Part of a small language model's weights: 3 heads of 64 (1 for keys and values).
Each number is 128 + 32 x the weight over its row's rms, rounded and kept within 0 to 255. Layers, rows and columns count from 0. The size above them is the row's rms in percent of the matrix's.

# layer 5 MLP down (transposed), 512x192, rms 0.0888, rows 351-374, columns 0-95
size [109 114  93  94  89  98 101 108 115 103 108 103 105  95 113 105  96 106 100 103 110 101 105 104]
[[148 109 121 152 107 125  51 147 151 125 148 139 140 153 140 177 123 130  71  74  79 146 155  38  93 129 178 151  90  82 123 143 123 142 112 147 137 145 138  99 106  74 132 129 189 106  92 182 102  45  60  99 152  94 111 134 166 139 205 219 129  86 133 107  58 140 118 155 121 139  70 138 141 116 151 116 122 144 144  84 165  91  88 126 101 130 102 123 132 163 162  83 192 125  91  71]
 [130 140 173 103 113 124 134 149 129 145 125 160  84 117 123 182  97 149 136 129 172  81  92  90  92  89 119  65  90 152 141 145 102 152  75 113 118 123 145  34 150 151  99  90  95  98 148  57 103 105  64 102 149 149 119 175 131 115 108 153 104 107 157  81 158 158 129  92  96 186 151 128 121  94 119 149 115  81 112 123 130  88 109 127  26 132 115 127 119 104 141 138  99  80 140 136]
 [161  94 136 147 154 103 114 134 105  76 136 121 144  97  83 132 126 147 122  92 161 154 162 126 141 162 109 101  99 128 192 136 151  96 122 119 130 112 184   9 113  97 121  78 122 110 102 169 205 189 123 125 186 147 136 136 126 129 161 102 146 120  98  64 192 144 192 110 124 126 122 168 125 151 122 135 118 138 104 127 116 102 184  86  91 150 136 147 135 137 157 126 155 123 155 106]
 [123  90  76  83 220 151 169 151 124 118 103 131 128  98 125 129 172 111 153 167  90 140 151 129 127 132 120 123 118 104 182 178  83 135  98  84 171 147 105 141 142 140 172  98  77  94  87 160 106 111  87 104 108  88 163  59 113 112 187 140  98 131 115 112 153 100 180 170  80 139 111 112 141 139 113 158 157 160 130 136 118  71 108 149 139 115 210 111 120  61 101 121 103 107 144 128]
 [103 101 146 155 147 182 153 153  66 159 172 177 122 136 147 129 140  80 112 159 125  89  77 151 125 169  69  96 137 136  74 172 121 113 119 111 103 125 126 112 134  80 117 133 174 170 140 100 109 159 148 116 136 112 141 163 178 173 130 128 142 218 122 223 167  98 106  83 130 137 108 157 167 109 114 122 153 117 160  53 141  89 119  87 137  90 116  95  63  95 135 100 204 144 120 109]
 [130 142 154 131 171 159 125 129 152  81 145 145 146 120 171  92 178 136 149 149 127  75 103 175 125 171  87 136 184 106 148 137 113 154  75 184 135 144 161 251 140 183  90 138 114 107 128 158 175 114 108 132 164 136  74 104 159 113 161 116 199  76  98 148 114  92 146 170 117  94 148  86 161  91 138  76  55 141 105  98  94 188 137 135 136 139 129 132 143 127 145 148 152 140 115 154]
 [155 152 162  84 142  98  93 143 108 127 116 134 161 161 137 125 117 141  99 173 107 104 169  97 120 109 131 102 110 107 111  98  64 165  94 173  98 203  47 114 128 158 116 137 148 147 135 167 154 110  91 196  77 169  81  70 131 106 140 104 135 166 141 148 130 103 134 121 146  94 119 108 180 181 155  53 138 128 128 136 176  94 154 172  95 136 154  81 187 129 122 154 164 162 132 111]
 [157 109 104 125  95  96 137 115  93 143 164 122 143 109  93 110 109 149 152  94 145 167 139 130  98 138 146 173  91 101 153  72 178 105  86 124  91 106 136 132 105 137  84 135 158 151 107 157 131 102 156 149  77  85 148 134  81  67 147 147 117 133 152 155  50 127 127 143  83 145 188 140 134  94 225  84 154  75 144 151 164 126 168 131 148 101  56 142 120  74 123 135 141  94 139  57]
 [166 192  64 138 124 111 112 152 141  90 131 127 171 171 121 137 143 128 125 186 174 141  88 177 116 152  75  95  92 163 119  80 100 157 115 128 153 127 194  97 152 106 171 136 210 160 186 101  85  71 151  99 105 137 186 131 116 137 155  97 125 154 135 107 124 191 111 174 127 121 173 143 110 141 141 146 147 182 149  90 137  58 156 155  92 119 183 117 139 153  97 146 170 157 160 111]
 [143 123  80 156 153 185 121 119 117 123 124 129 108 178 128 113 121 105 144 136 107  82 156  99 103  94  85 176 164 118  82 166  91 105  98 142 129 172 122 211  91 117  31 151 136 135 118 138  99 139 124 131 172 134 110  47 146 107 171 140 123 143  99 144  48 112  98 144 156 110 162  47 115 117 123 110 151 166 181 100  99 177 165 134 152 216 159  98 122 178 138 137 152 126 188 100]
 [189 123 149 110 157 147 118 118 156 132 177 109 152 144  58 115 121 141 134 145 136 142  96 115 161 138 140 141 109  87 114 146 152 112 117  99 146 113 134  55 146 168  88 134 126 137 153 184 177  75  63 130 169 123 103 126 124 121 125 164 140 119 131  90  95 120 176 140 148 137  36 129 135 117 171 119 154 158 136 167 153  82 119 125 108 103  72 167 118 138 169 128 129 169 146 126]
 [157 148 130 160 117  87 126 100 164 166 139 141 102  78  90  94  80 162 160 175 138 177 127 104 127 139  96 170 170  87 171  90 117  54  84  83  83 143 163  33  95 130  86 144 104 154 159 162  96 139 115 134 135 117 200 139  84 125 132 156 111 142 102  70 111 140  94  63 178 153 135 117 132  89 110 152  74 178 114 117 174 100 124 117 172 133 160 162 114 138 118  74 159 117 112 112]
 [148 148 102  81 107 122 110 128 123 111 152 113 123 122 148 157  88 148 129 143 182 110 112 128 145 119 115 135 134 134 180 153 172 131  80 147  63 103 122  91 130 142 144 128 194 166 118 106 114 104  98 210 164 146 163 116 142 110 100 107 150 100 213 152 153 115 105 157 127 130  97 158 107  84 104 116  87 155 105 186 151 171 155  91 103 106  83 145  54 166 100 149 159 102 101 147]
 [ 34 136 156 104 115 143 135 101  74  97 118 146 146 157 124 129 160 152  86  51 129  98 106 110 123 111 105 130 105 130 150 152 174 116  83 140 209 104 139 187 146 107 129 130  78 102 103 173 124 128 170  85 132 106 103 113  88 189 130 175  82 131 147 127  73 168 107 199 100 103 112 140 140 169 124 146 112 202 182 171 133 114 132 105 132 130  92 145 118 139 105  93 145 129 103 118]
 [168 116 107  83 123  25 116 146 123 132 114 109 114 113 119  70 117 157 195 109 158 102 127 165 157 141  82  87 109 147 137 126 221 134 149  79 113 104  98  57 120 183 169  99 129 140  90 179 120 107 104 125  69 175 178 179 174 164 155 139 119 139 125 112 180  79  85  89 112 130 147 149 148  77 144  93 105 175  81 146 113 152 138  82 164  94 136 115  77  87 152 140 153 130 103 160]
 [116 139 164 166 161 121 104  98 138 113 129 139  82 160 138  67  49 114  90 132 169  72 135 134 110 105 154 170 186 203 172 169 111 130 120 118 115 154 112 133  90 129  67  55  99 125 164  92 146 152 150 145 108 110  93 107 127 166 172  54 133 154  57 112 140 161 173 166 119  91 186 145 112  88  84  84 104 146  96 188 119 116 105  93 126 119  81 170 116 202 135 156 102 115 171  97]
 [166 104 176 149 116  67 104  88 106 108 217  84 157  97 116 164 122 144  86 109 117 147 163 173 103 136 135 130 115  75  96 130 179 135 124 148  73 108 138 118 106 165 156 175 110 157 167 165 167 150 163  59 130 150 160 140 143 215 137 146 193 118 153 134 115 102 130 119 150 137 136  86 109 101 136 130  95 162 113 138 139  78  96 146  64 132 151  83 140 102  57  82  98 105 107 102]
 [106  64 118  88  59 129 112  81 159 141 164 135 108 106 146  95 163 165  65 245 185 152 172 134 122 154 121 119 138  53 157 118  62 140 130 115 124 181 128  83  76  69 143  92 119 175  90 128 118 101 137 102 140 192 115 126 110 107 145 172 125 144 143 129 120  70 165 115 140 151 132  94 131 133 130 133  81 111 117 173 107 189 176  96 144 109  42 125  78 120 177 176  94 131 154  72]
 [118 142 153 199 157 143 139 132 142 141 105 148 139  89 123  92 119 137 136 141 128 180 174 120 111 135 122 150 226 141 115 162  87 142 110 110 128 109 138  27 131 151 135 142 151 177 133 140 108 129 172 141 143 150 122  80  89 156 113 111  97 181 177 115 115 109 119 130 108 134 157 165  81 124 103 125 134 131  76 169 186 189 153 160 100  90 167 166 146 133 151 141 132 119  88 113]
 [ 65 143 154 157 160 123 183 184 179 122 180 119 135 144 146 150 153 144  59 151 103 139 167 109 159 135 162 113 165  82 139 121  88 139 135 122 204 103 142  97 122 148 132 107 127 123 165  79 178 197 177  83 108 133 110 136 109  38 137  95 201 147 117  60 148 205  68  98 111  82 133  70 165 155 116  79 160 106 153  75 104 127 100 169 106 102  75 118 118 156 144 138 175 147 178 129]
 [147 143 162 140 157 112  99 120 121 119 139 133 122 131 103 152 149  71 160  97 101 135  94 169 139 114 123  99 140  87  98 132  67 162  36 136 118 125 187 194 121 186 151 165 140 156 176 129 126 108 122 145 131 131 178 139 105 131 152 128 121 121 159 140 171 131 155 119  94  73 135  95 110  77  77 123 102 105 165 150  93 125 108 154 199 165 162 100 148 101 135  96  95 159 134 144]
 [104 170  95 112 140 126 119 115 127 118  58 146 136 220 169 173 152 129 126 133 107  85 136 107 144 164 164 130 122 137  71 186 168 173 121 139 157 114  75 183 164 156 120 138 166 111 120 128 107 115 148 130  93 138 161 153  81 130  60 104 117 102 179 209 129 142 132  88 138  90 109 155 117 161 133 174 112 131  60  74 154 134 123  92  96 151 128 127  97 101  61 126 152 142 143 105]
 [158 107 184  96 128 155 106 146 177 168 156 100 136 152 115  77  94 140 156 171  96 163 114  97  93  72 159 123 179 121 150 137 113  98 121 171 161 138 144 132 114 116 152 117 125 174 110 142 132 138  74 124 114 133  87  93 180 121 155 156 109 131  93 215 149  71 121 103  72 142 184  97 124  99 110 117  89  81 101 113 125 165 121 100 153 149 117 186 124 129 145 177 144 140 165 221]
 [ 75 172 118 121 158 121 145 116  50 121 107  81 118 127 165  98 138  94 105 109  89 111 111  94  95 115 135  92 131 173 111 198 138 111 127 103 148 177 131  66 127 129 146  83 112 218 203 137  99 139 136 174 155 143  92  38 145 103 148 128  95 149 135 163  75 102 163  75 133 125 118 153  93 101  80 129 136 132 137 128  43 138 126 101 133 102 165  99  75 143 147 139 107 132 152 105]]
# layer 5 MLP gate, 512x192, rms 0.0999, rows 352-375, columns 0-95
size [114  94 100  94  94 105 105 117 101 101 105  99 102 118 110  98 100  97 103 106  99 108 100 107]
[[124 107  68 139 108 146 124 146 143 139  78  84  65  62 129  91 147 196 144 150 140 163 167 182 145 127  77 162 116 133 104 109 159 116 133 128 118 153  71 108  96 123 168 152 146 138 104 119  86 129 144 146 150 145 106  78 137 165 102 137  42 123  92  98 127  96 108 139 122 108 112 134 153 159 152 151 142 128 173 179 113 109 122  93 154  85  97  86 111 142 170 139  92 115 208 145]
 [100 126 137 104  86 190 151 123 113 154 120 191 125  99 159  81 117 123  73 163 112  91 109 152 141 113 126  98 196 143 128 137 150 165 165 156 130 110 159 144  95 149 126 155 122 118 108 111 169 125 110 129 133 203 121 125 130 137 142  80 118  73 101 192 152  85  97 116 136 102 165 116 144 164 146  91 162 114  80 182 145 131 127 128 144 131  88  92 141  80 157 130 148 128 107  95]
 [126 174 188 119 108 180 138 150 135 186 161 150 125 149 142 126 125 116 140 146 109  71 109  84 174 114 145 117 131 199 121 106  79 124  85 120 167 147 117 101 102 141  60 150 150 136 152 129 114 102 110 128 117 145 153 120 124  89 146 139 170 119 123  50  50 134 138 130 126  98  96 141 105  87 130 139 117 130 127 140 142 174 113 134  86  87  64 159 146 170 137  93 116 110 133 137]
 [132 102 138 140 145  77  89 203 118 103 152 111 117 118 201 183 185 126 120 136 136 115  87 147 126  93  87 105 161 126  97 149 228  48 110  98 106 144 112  91 128  82 126 130 119 159 118 138 145  93  98 105 150  97  83 146  86 144  99 149 141 163 187 141 140 101 121 145 165 105 118 180 179 128 130 112 145 109 125 100 192 157  90 151 158  81 134 123 116 144 194 122 144 127 147 147]
 [158 143 163 110 114 129 144 133 125 121 132  94 149 188 117 104  93 153 165 132  97  72 185 185 159 152  85 153 127 140 133 145 178  49 149  94  72 145 158 112  99  98  77 151 134 135 114 148  48 122 165 136 174 139 153 163  89 182 136  89  64 160  90 113 178 128 139  90 131 116 205 129 136  76 132 187 133 150 129 119 170  98 111  58 105 136 122  97 145 172  67 181 103  87 131 126]
 [146 187 167  93 100 105 116 125 105  88  79 122 178  64 126 145 174 113 102  95 120 182  95 143 179 140 106 146  79 125 140 116 140 104 130 123 133 170 100 108 127 149 174  93 118 101 172 156 201 147 102 141 156 163 174 133 144 109 138 194 174 165 159 102 103 126 119 102 199  78 120 116 117 106 167  90 184 115 200 171 163 147 115  34 174 112 159  96  77 136 120 150 123 115 180  83]
 [148 121  95 164 123 157 114 137 112 126 116  66 142 125 151 162 139 150 162 108 171 180  77  78 169  90  96  76 103 135 143  78 124 118 112  97 184 170  81  88 126 101 166 103  97 154 115 131 127  87 157 143 147 148 139 116 128 114  50 131 126 150 105 146 115 112 122 152 150 166 128 176  80 155 111 134 123 125 125 161 130  88 129 123  83 162 149  87  89 161 138 105  79 136 126 119]
 [137  93 183 116 151 125 112 115  98 166  86 145  91 146  79 119 137 132 114 106 143 122  88 139 144 206 135 118 147  82 163 127 166 133 137  57  84 150  17  91 134 148  69 112 150 141 110 156 142 109 127 105  93 158 133  78 129 101 114 142 112  78  89 141 113  81 129 141 173 118  89 143 122  97 165  96 115 123 145 126 112 133 138 100 142 136 140 205 114 139 159 112 109  43 141  96]
 [195 138 110 149  70 178 167 110 127 116 136 182 175  90 103  85 154 160 101 110 157 150 170  59 137 105 111 155 101 144 105 111 120 136 147 133 140 174 119  94 112  93 154 152 170 108 120 118 101 130  57 190 178 128 116  98  78 119  86 109 138 120  80  94 113 145 115 116 177 132  71 150 108 113 150 154 170 161 196 178 142  66 209  98 157 126  66 127  94 158 144  98  93 103 140 131]
 [ 90 141 132 126 134 101 146 141 129 120  94 192 144  46 151 129  63  93  92 122  96 117  98  94 135 104 150  64 152 124 148  76 145 131 200 144 141 142 108 155 146 101 182  57  68  73 130 112 154  92  46 168 154  97 202 160 127 151 140 110 114 174 121 117  96 125 127 128 110 189 151 106 115 138 141 153 143 126 191 157 140 139  97  84 135 101 123 115 157 146 112  97 128 133 134 181]
 [171 144 168 121 163 100 164 136 121 123 116  91 107 117 132 132 125 151 116 176 147 124  57 167 129 136 137 191 143  90 170 121 146 149  83 108 121 104  71  65 127 133 169 120 106 214 141  60 173  79 110 183 140 106 210 130 143 118 151 137 119  93 124 124  91 137 123 150 104 147 119  96  88 103 118 132 139 116 125 153 126 189 114  39 107 110 168 190  87 102 138  28  81 114 153 164]
 [160 154 178 108 153 175 150 124 121 100 146 151  79 106 134 200  80 174 105 137 121 169 115  93 100 159 143 134 132 120 155 130 100 109 124 124 127 135 110 113 135 125 158 144 106 147 186 126 175 121 151 139 162 129 138 133 189 143 127 136 112 147  84 155 160 151 157 177 116 182  69 104 150 103 183 140 137 127 106 121 159  82 210  59 135 134 146  82 137 158 105 160  81 129 135 127]
 [137 127 152 125 151 147 131 160 189 163  97 111 145  89 148 146 166 106 110 142 158 154 132 139 140  81 194 101 170 111 129 123 148 137 133 115 117 113 217 105 136  88 112 152 162 165  99 106 172 116  97  95 159  78 103  87 123 123 131 126 138  81 162 123 117 115 161  63 118 103 153  88 115 126  88 187  98 126 108 144 100 147 146 136  93 130 136 125 178  96 125 123 120 118 143 144]
 [156 120 172 146  79 163 164 116 139 158 152 117 115 142 147 108  98 114 127 111 186 126 132 109 168  78 131 108 169 135  81 149 179 133 136 147 161 144 119  90 142 102 153 168 148 108 126  90 163  90 106 153 179 125 131 120  87 140  83 118 158 150 144  94 110 172 133 120 184 105 125 121 146 117 111 179 156 157 104 190 165  50 133 109 105 110 120 127 123 173 152 110 100 148 136 120]
 [133 115 140 181 134 137 120  98 127 110 151 115 125  96 161 112 183 164 112  88 153 219 179 117 144 166 133 162  85 164 180 139 103 123  75 109 138 149  91  74 124 125 142  73 133 166 126 183 103 105  81 170 132 120 121 126  84 125 142 149 144 122 135 113  67 116 124 203 163 155 132 105 108  67  53 123  81 182 127 202 189  90 156 146 107  81 108 128  99 147  81 112 105 122 149 103]
 [129 138 128 131 162 217  83 139 114 114 153 154 133 111 150  95 128  89 160 114 175 167  85 108  77 144 161 105  71  46  97 139  53  85 173  69 150  95  67 105 183 153 111 120 134 151 116 118 123  82 101 222 136 150 101  88 103 113 140 143 151 149 108 158 105 128  57 144 105 145 124 141  94 147 136 122 176  90  97 143  94 123 146 144 145 113 140 145 117  96 180 134 192 132 153  90]
 [110 177 170 121 150 111 157 149  78  88 113 105  72 166 157 132 151 106 153 151  91 103 162 103 113 138 131 144 146 144  74 152 227 149 151  71 104 123 112 112  92 144  84 110 146 158 132 117 169 135 167 152  90 150 126 108  95  91  68 118 155 156 143 142 138 136  71 115 139 130  63 133 184 172 104 115 215  71 151  95 165 139 131 123 112 150 170 163  81 106 155 144 120  35 146 155]
 [119 110 191 175 166 177 141 138 156 141 126 135 128  45 195 121 104 131 119 101 153 163 146 131 101 167 188 115 146 121  86 147 116 122 197  77  76 113 102 152  87 125  69 171 161 135 128 148 136 117 111 126 100 104 102  71  75 195 106 118 120 149 165 118  75 115 158 181 105 124 116 138  96 113 104 127 126 163  58 144 171  97 114 115  89 164 192 171 148 107 189 136 154 114 135 172]
 [118 106 132 171  89 106 164 140 144 149 161 112 196 131 127  71 136 132 121 174 175 123 131 107 112 103 189 105 167 142 177 135 144 177 154 146 102 105 162 123 156 124 113  91  79  93  97 151  73 123  99 116 164 137  86 134 145 141 114 145 133 121  75 111 166 161 187  88  89 139  98 181  76 151 109 115 142 150  68 146  97 167 157 111  89  85 121 151 123  96 184 119 123 101  97  88]
 [184 130 105 167 121 125 122 148 103 160 123  69 110 146 114  78 180 195 113  98 151 139 109 108 107 131 155  95 123 118 143  49 133 141 122 164  95  98 163 113 178 101 170 131 142 132 160 112  68 123 168  89  92 118 134 133 184 168 103 115 189 105 150 106 150 129 101 100 117 101 103  98 109 174 127 100 104 138 132 145 153  72 117  79 149 124 123 146 105 110 157 197 146  42 156  87]
 [ 98 125 134  93 175 120 127 140 164 137 153 110 184 103  93  72  57 195 102 131 198  59  78 111 130 135 140  95 130 118 153  63 200 143 146 143 146 153  46 137 111 105 152 191 115 140 141  73 117 114 191 144 119  99 149 100 158 111 150 108 138 150 115 119 136 128  99 130 175  82 132 173 128 174 112 111  87 134 160  96  94 142 122  68 169  75 149 137 127 148 114 154 146 110 154  86]
 [122  93 171 141 124 137 120  85 133 177 150 137 120  91 157 153 137 111 163  92 133 131 139 134 157 186 127  68 111 112 138  94 152 101 167  83 101 123  91 100  84 132 114  95 154  65  95  80 137 114 113 134 123 124 131 107 157 112 146  96 127 145 114 136 141  32 117 112 180 157 158 203  94 102  78  80 110 135 145 162 141 112  72 122 121 127 154 169 142 117 125 157 113  71 132 162]
 [116 120 107 106 143 110 166 137  78 142  98 144 185 140 125  77 172 139 126  94  97 115  84 131  90 122 158  63 107 208 136 130  93 105 148 138 160 184 128 132 177 143  83  81 151 119  98  79 126 164  10 144 114 132 157 137 152 108 158 143 108 133 149 113 129 152 143 132 176 102  54 126 119  91 129 143  94 131 147 175 142 118 178 140 112 132  98  84 109 144 138 101  77 115 116 129]
 [133 125  81 123  74 154 191 180 113 151  89 105 145  60 133 171 185 121  91 142 143 133 130 136 160 141 150 130 184 165 189 125  84 163 150 135  82  90 122 137  80 124 148 145 151 145 130  84 129 140 103 113 148 134  81 101  96  61 165 107  71 135 170 102 107 119  94 117 168 120 128  97 103  68 172 127 196 111 104 158 104  51  83 143  72 114 175  99 127 113 116 105 123 168 120 164]]
# layer 5 MLP up, 512x192, rms 0.0923, rows 352-375, columns 0-95
size [111  91  92  87  99  98 109 123  98 103 104 106 100 117 102  94 102 100 102 116  96 106 109 112]
[[142 113 173 122  91 123 139  96 143 138 182 155 152 153 126 180  90 101 136 119 175 117  73  83  90 119 112  70 141  99 123 160 139 127 105 124 120 122 156 121 161 116  69  59 121 127 150 130 132 118  87 160 144 170 135 154 125 128 181 149 177 100 153 168 134 137 180 116 129 164 126 155  71 120  90 128 119 125 125  91 122 105 107 156  74 159 127 194 161 144 123 116 128 113  95 107]
 [167 105 190 145 193 160 140 113 115 178 105 119 174 127  94 145 221 152  68 125 122 133 164 127 128 142 155 144 147 218 111 115 151  91 135  90 151 108 108 120 208 170 153 165 177  83 129 149 152 123 128 163 134 113 141 146  84  95  72 213  81 174  79  58  94 149 131 111 165 170  91 132 100 130 122 160 118 151 101 121  88  80 192 110 130 126 101 126 120 145  69 111 101  82  70 154]
 [ 68 121 152  92 129 121 126 134 144 120 104 190 122 125 125 151 132 131 118 168  68 130 173 129  85  81 105 152 125  77 180 131 129 112 135 121 164 149  97 130  90  95 120 169 112 160 208 151 131 124 109 121  89 131 148 136 118  79 158 172  86 163 142 138 152 136 152 135 118 117  95 161 109  78  86  45 165  87 134 151  80 117 170  70 112  89 133  91 119 130 200 136 112 106 112  70]
 [ 99 171 135  92 130 118 127  41 100 132 160 142  98  93 144 140 131 118  94 105 153  83 182  56 102 167 122 144 161  94 171 142 112 139  82  98 104 186  71  78 138 139 113 105 148 120  92 117 105 151  91 119 163 156 115 146  96 112  88 101 113  84 116 129 118 153 145 110 119 156  98 100 125  63 142 137 153 109 140 135  75 101 137  98  83 135 105  83 108 156  92  82  94 133 177 161]
 [184  84 167 211 120 126 131  85 194 108  73 149 104 148 163 123 139 134 122 109 102 115 117 120 126 155  82 131 171 144 156  66 156  82 161 160 179 170  86 113 149 132  79 139 172 150 132  80  92 110 205 129 112 134 201 154  95 124 116  68 146 142  83 151 172  97 139  88 133 118 138 131 102 145 134 101 125 137 158 149 114 132 169 135 103 130 144 148 109 157 136 143 121 130 151 121]
 [169 154 148 136  80 134  93  90  86 118 117 171 138 112 117 121 127  58 180 151 111 118 116 120 179 152  72 116  73 127 179 141 127  63 145  94  99 164  62 146 144 171 111 150 177 150 157 141 177 117 104 135 112 141 192 125 155 150 126  75 113 182 181  74 138 126 144  67 122 142 144  84 119 180 109 131 165 130 166 107 184 202 107 145  78 117 174 155  59 159 146  99 138 128 132 105]
 [ 83 128 162 122  83 126 109 106 159 180 198 166 162  98 149  76 130 149 128 114  87 132 154 163 106 150 218 167 109 117 171 117  86  99 173 129  84 111 123 115  74 138  62 167 138 130 117 191 111 126  83 136 129 145 133 147 153 129 146 165 111 189 149 140 181  95 110 145 167 129 192 123 111 106 163 120 118  92 106 156 129 119 117  57 120 130 125 136 109 103 148 136 120 133 157 148]
 [108 157  83 162 136 113 155 143 174  66 140 161 113 137  98 119 153 144 134 174 114 146 154 124  31 121 113 163 111 127  82 124 114 143 135 195 165 109 142 132 123  78 201 152  93 176 144 126 120 152 160 112 160 141 137 163 149 100  71 174 138 103 149 139 164 162 150 104 117  90 132  69 149 146 102 135 135 124 149 114 137 163 149 190  91  67 172  96  97 135 113 120 111 167  92 115]
 [165 154  49 195 128 157 116 113 132 120 137 106 176 136 137  79  91  83 133 151 117 131 133 107 167 115  71 143 124 125 101 135 131 106 175 133 119 141 188 124  59  58 158 155 125 150  86 134  90 105 115 128 192 117  98  88  83 100 107 139  89 221 110 112  78 142 127  96 138 130 129  96 119 152 115 150 150 179 167 137 155  45 107 105 127 156 112  92  61 163 113 129 185 151 103  96]
 [198 141 119 161 107 124 122 167 134 181 127  72  64 202 120 152 186 145 187 111 150 138 147 162  94 173  80 207 111 134 111 154 108 137  63 126 110 120 161  99 106 141  52 168 146 145 113 134 113 158 177 115 146 162 118  84 110  61 111 122 147 120 152 122 139  94 110 138 106  77 122 122 149 174  87 106 159  89  51 120 118 101 147 130 148 179 137 158  78 119  96 184 118 109 156 107]
 [ 99 110 142 192  92 155 210 133  70 154 129 146  84 123  69 132 108 122 165 114 114 128 117 153 168  89 116 185 131 105  56 167 153 115  87 153 106  91 159 115  67 106 141 172 154 162  81 102  94 123 134 139 145 116 170 144 121 114 155 176 128 126 147 137 107 140 137 107 110  73 140 105 148 158 126 144 120  74 152 124 143 110 130 116 101 184 194 120 114 138 145  86 109 147 115 129]
 [126 133 125 122 122 104 113 121 118 169  80 109 181 131 162  94 175 128 127 113 137 137 176 153 105 141  79  79  97 131 142  70 166 152 134 117 177 180 125 161 100 151 104 120 136 107 147 125 131  30 154 110  89 178 116 102 115 137 163  82  83 109 128 127 132 145 117 157  66 104 142 147  70 180 139 137 108 141 158  78  64 120  96 138 146 151  71 118 175 131 114  95 192  99 144 100]
 [138 159 156  51 120 162 220  82 111 103 195 144 158 173 167 176 128 106  79  95 119  78  86 148 147 101 158 162 139 139 150  86 194 124  97 155 162 130 124 131 135  62 121 156  42 192 133 174 144 169 132 105 152  78 108 155 140 147 132 206  59 115 113 124 166 125 173 157 126 133 112  89 144 153 170 173 135 102 156 103 122 110 128 147 154 159 111  98 123 155 166 123 104 138 157 110]
 [ 81 103  89  86 130  24  72 161 150 123  93 145 106 118  81 147 152 145 162 157  84 154 170 168 141 107 133 108 129 132 213 108 163 120 121 106  72 102 138 131 114 179 121  99 110 118 105 123 126 156 115 121  79 112 146 156 141 130 113 101 116  92 123 179 133  55 173 110 153 144 147 121 126 104 146 109 110  93  95 148 120 136 125 112 123 150 165 160  87  86 107 158 124  87 158 128]
 [133 180 185 157 190 145  93  75 110 136 114  88 121 212 169 133  57 103 106 179 135 127 147  79  70  84 160 144 134 123 115 144 103 115  94 104 151 152  86 142  59 148 146 124 109 132 156  81 105 158 146 146 130 159 122 119 184 140 183 107 158 131  93 131 170 147 135 188 109 112 184  90 139 113 113 138 106  88 111 172 149 126 173 153 164 104  91 164 111 130 109 181  75 137 117 107]
 [161  80 199 160 128 121 103 147  86  63 138  58 107 146  93 134 122 135 137 118 119  95 151 136  97  86 127 101 176 143 108 147 158 103  61 123 144 109 141  99  94 119 166 176 110 127 113  93  85 122  73 105 133  83  82 176 114 184  83 110 106 117 154 160 137  91 106  98 131 115 151 125 207 119  84 119 162 105 111 103 127 107  99 146 106 141 130 144 104 118 117 190 210 140 112 153]
 [139 131  98 173 178 175 114  86 110 122 126  61 150 100 115 101 100  98 101 108 185 143 110 131 144 156 132  90   0 139 135 125  96 135  82 114 175 129 193 111 132 123 112 145 171  80 139 135  89  92 112 142 158 109 110 157 106  86 196  98 114  88 162 109 103 145 102 136 149 111 170  89 113 105 179 161 117 106 114 128 137 111 139 170 157 137 162 117 149 134 138 131 148 201 109 142]
 [138 122 112 135  62 104  75 119 109 137  89 119 109 194  81 161 168 154 115 147  79 107 114  88  70 109  93 146 129 153 181 199 111 129 117 109 109  95 132  97 152 129 172 139 143 139  87  88  86 143 138 186 183 137 112  87 177 127 150 102 157 134 103 144 158  91  77 135 117 183 135 107 153 118 148 148 199 140 129 138 134 148 154 128 119  80 128 115 110 146  91 115 123 137 128  96]
 [166 113 109 172 128  91  89 185 145 130  64 104  93 158 135 123 141 123 127 181 151 103 105 120 137  89 125 100  93 108  94  98 176 101 150 122 126 166 118 167 109 166 142 139 171 127  98 117 115 154 106 125 103 107 161 102  99  85 130  61 151 106 167 135 171 136  88  91 131 129 136 154 150 106  98 124 130 118 137 126 150 138 133 133  82 114  68 117  88 131  84 105 131 115 136 167]
 [159 152 174 143 118  95  90 130  86 116  98  94 122 102 157 137 180 142  69 105 134 128 100 127 136  80 150 114 141 122 175 104 107 164  86 159 103  98 196 158 186 117 168 139 141 122 176  89  91 129 158 105 109 155 158 139 177 145 105 122 174  96 155  96 137 149  81 109  72  96 159  96  99 147 128  99  92 127 153 138 138 102 115  71 162 117 145 116 140  91 121 167 178  60 127 101]
 [ 83 124 124 120 175 127 129 112 116 108 139 203 202  44  96 171 117 161  94 118 177 130 116 102 130 121 149 133 144 109 146 112 163 183 116  77 142  81 122  88  84 116  98 128 110 132 209 163 188 133 143  76 110 106 171  92 171 181 150 127 180 131 135 115 134 120  98 106 117 106 106 172 127 124 127 117 166 111 114 127  71 121 182  78 113 119 166 133 146 148 146 148 115 132  99 137]
 [173  81 145 149 109 146  96 109 136 100  83 136 135 130 167 160 144 125 123 137  83 163  53 179 134 124 128 105 183 103 124  94 116 133 148 131  91  93 159 128 160 159  64 162 132  96 127 151 119 147 101  82 168 126 103 126 140 101 155 129 148 138 176 147 156 118 169  63 154 111 156 143  81  95  71 104 121  97 100  79 112 137 123 138 121 203 122 158 134 166 110 184  77  99 115 226]
 [ 86 153  73 134 144  76 171 105  80  53  84 145 170 107 195 135 108 159 158 143 117 117 187  97  85 213 161 162 124 186 151 128 113 107 150 116 187 102 138 125 170  87 168  96  95  83 152 113 135 103 124 158 196 162 126 139 140 145 181 127 109  83 167 185  55 147 125 186  61 123 104  95 114 102 159 100 117 173 144 122 117 116 158 107 129  96 104 108 139 162 173 137 109  96 156 179]
 [ 98 108 126 122 152  76 124 115 163  74 150 115 124 174 162 146  83 114 168 102  95 123 148  86 129 121 123 104  51  85  65 184 178  80 166 132 139 157 131 106 155 105 128 119 131 105 113 123 124 118 166 144  44  82 164 183 119 197  82 170 164  96 117 148 123 125 157 113 153 152 171 137 135 208  60 155  93 132 142  75 186 192 179 152 187 123 118 184 140 123 107 134 117  99 140 143]]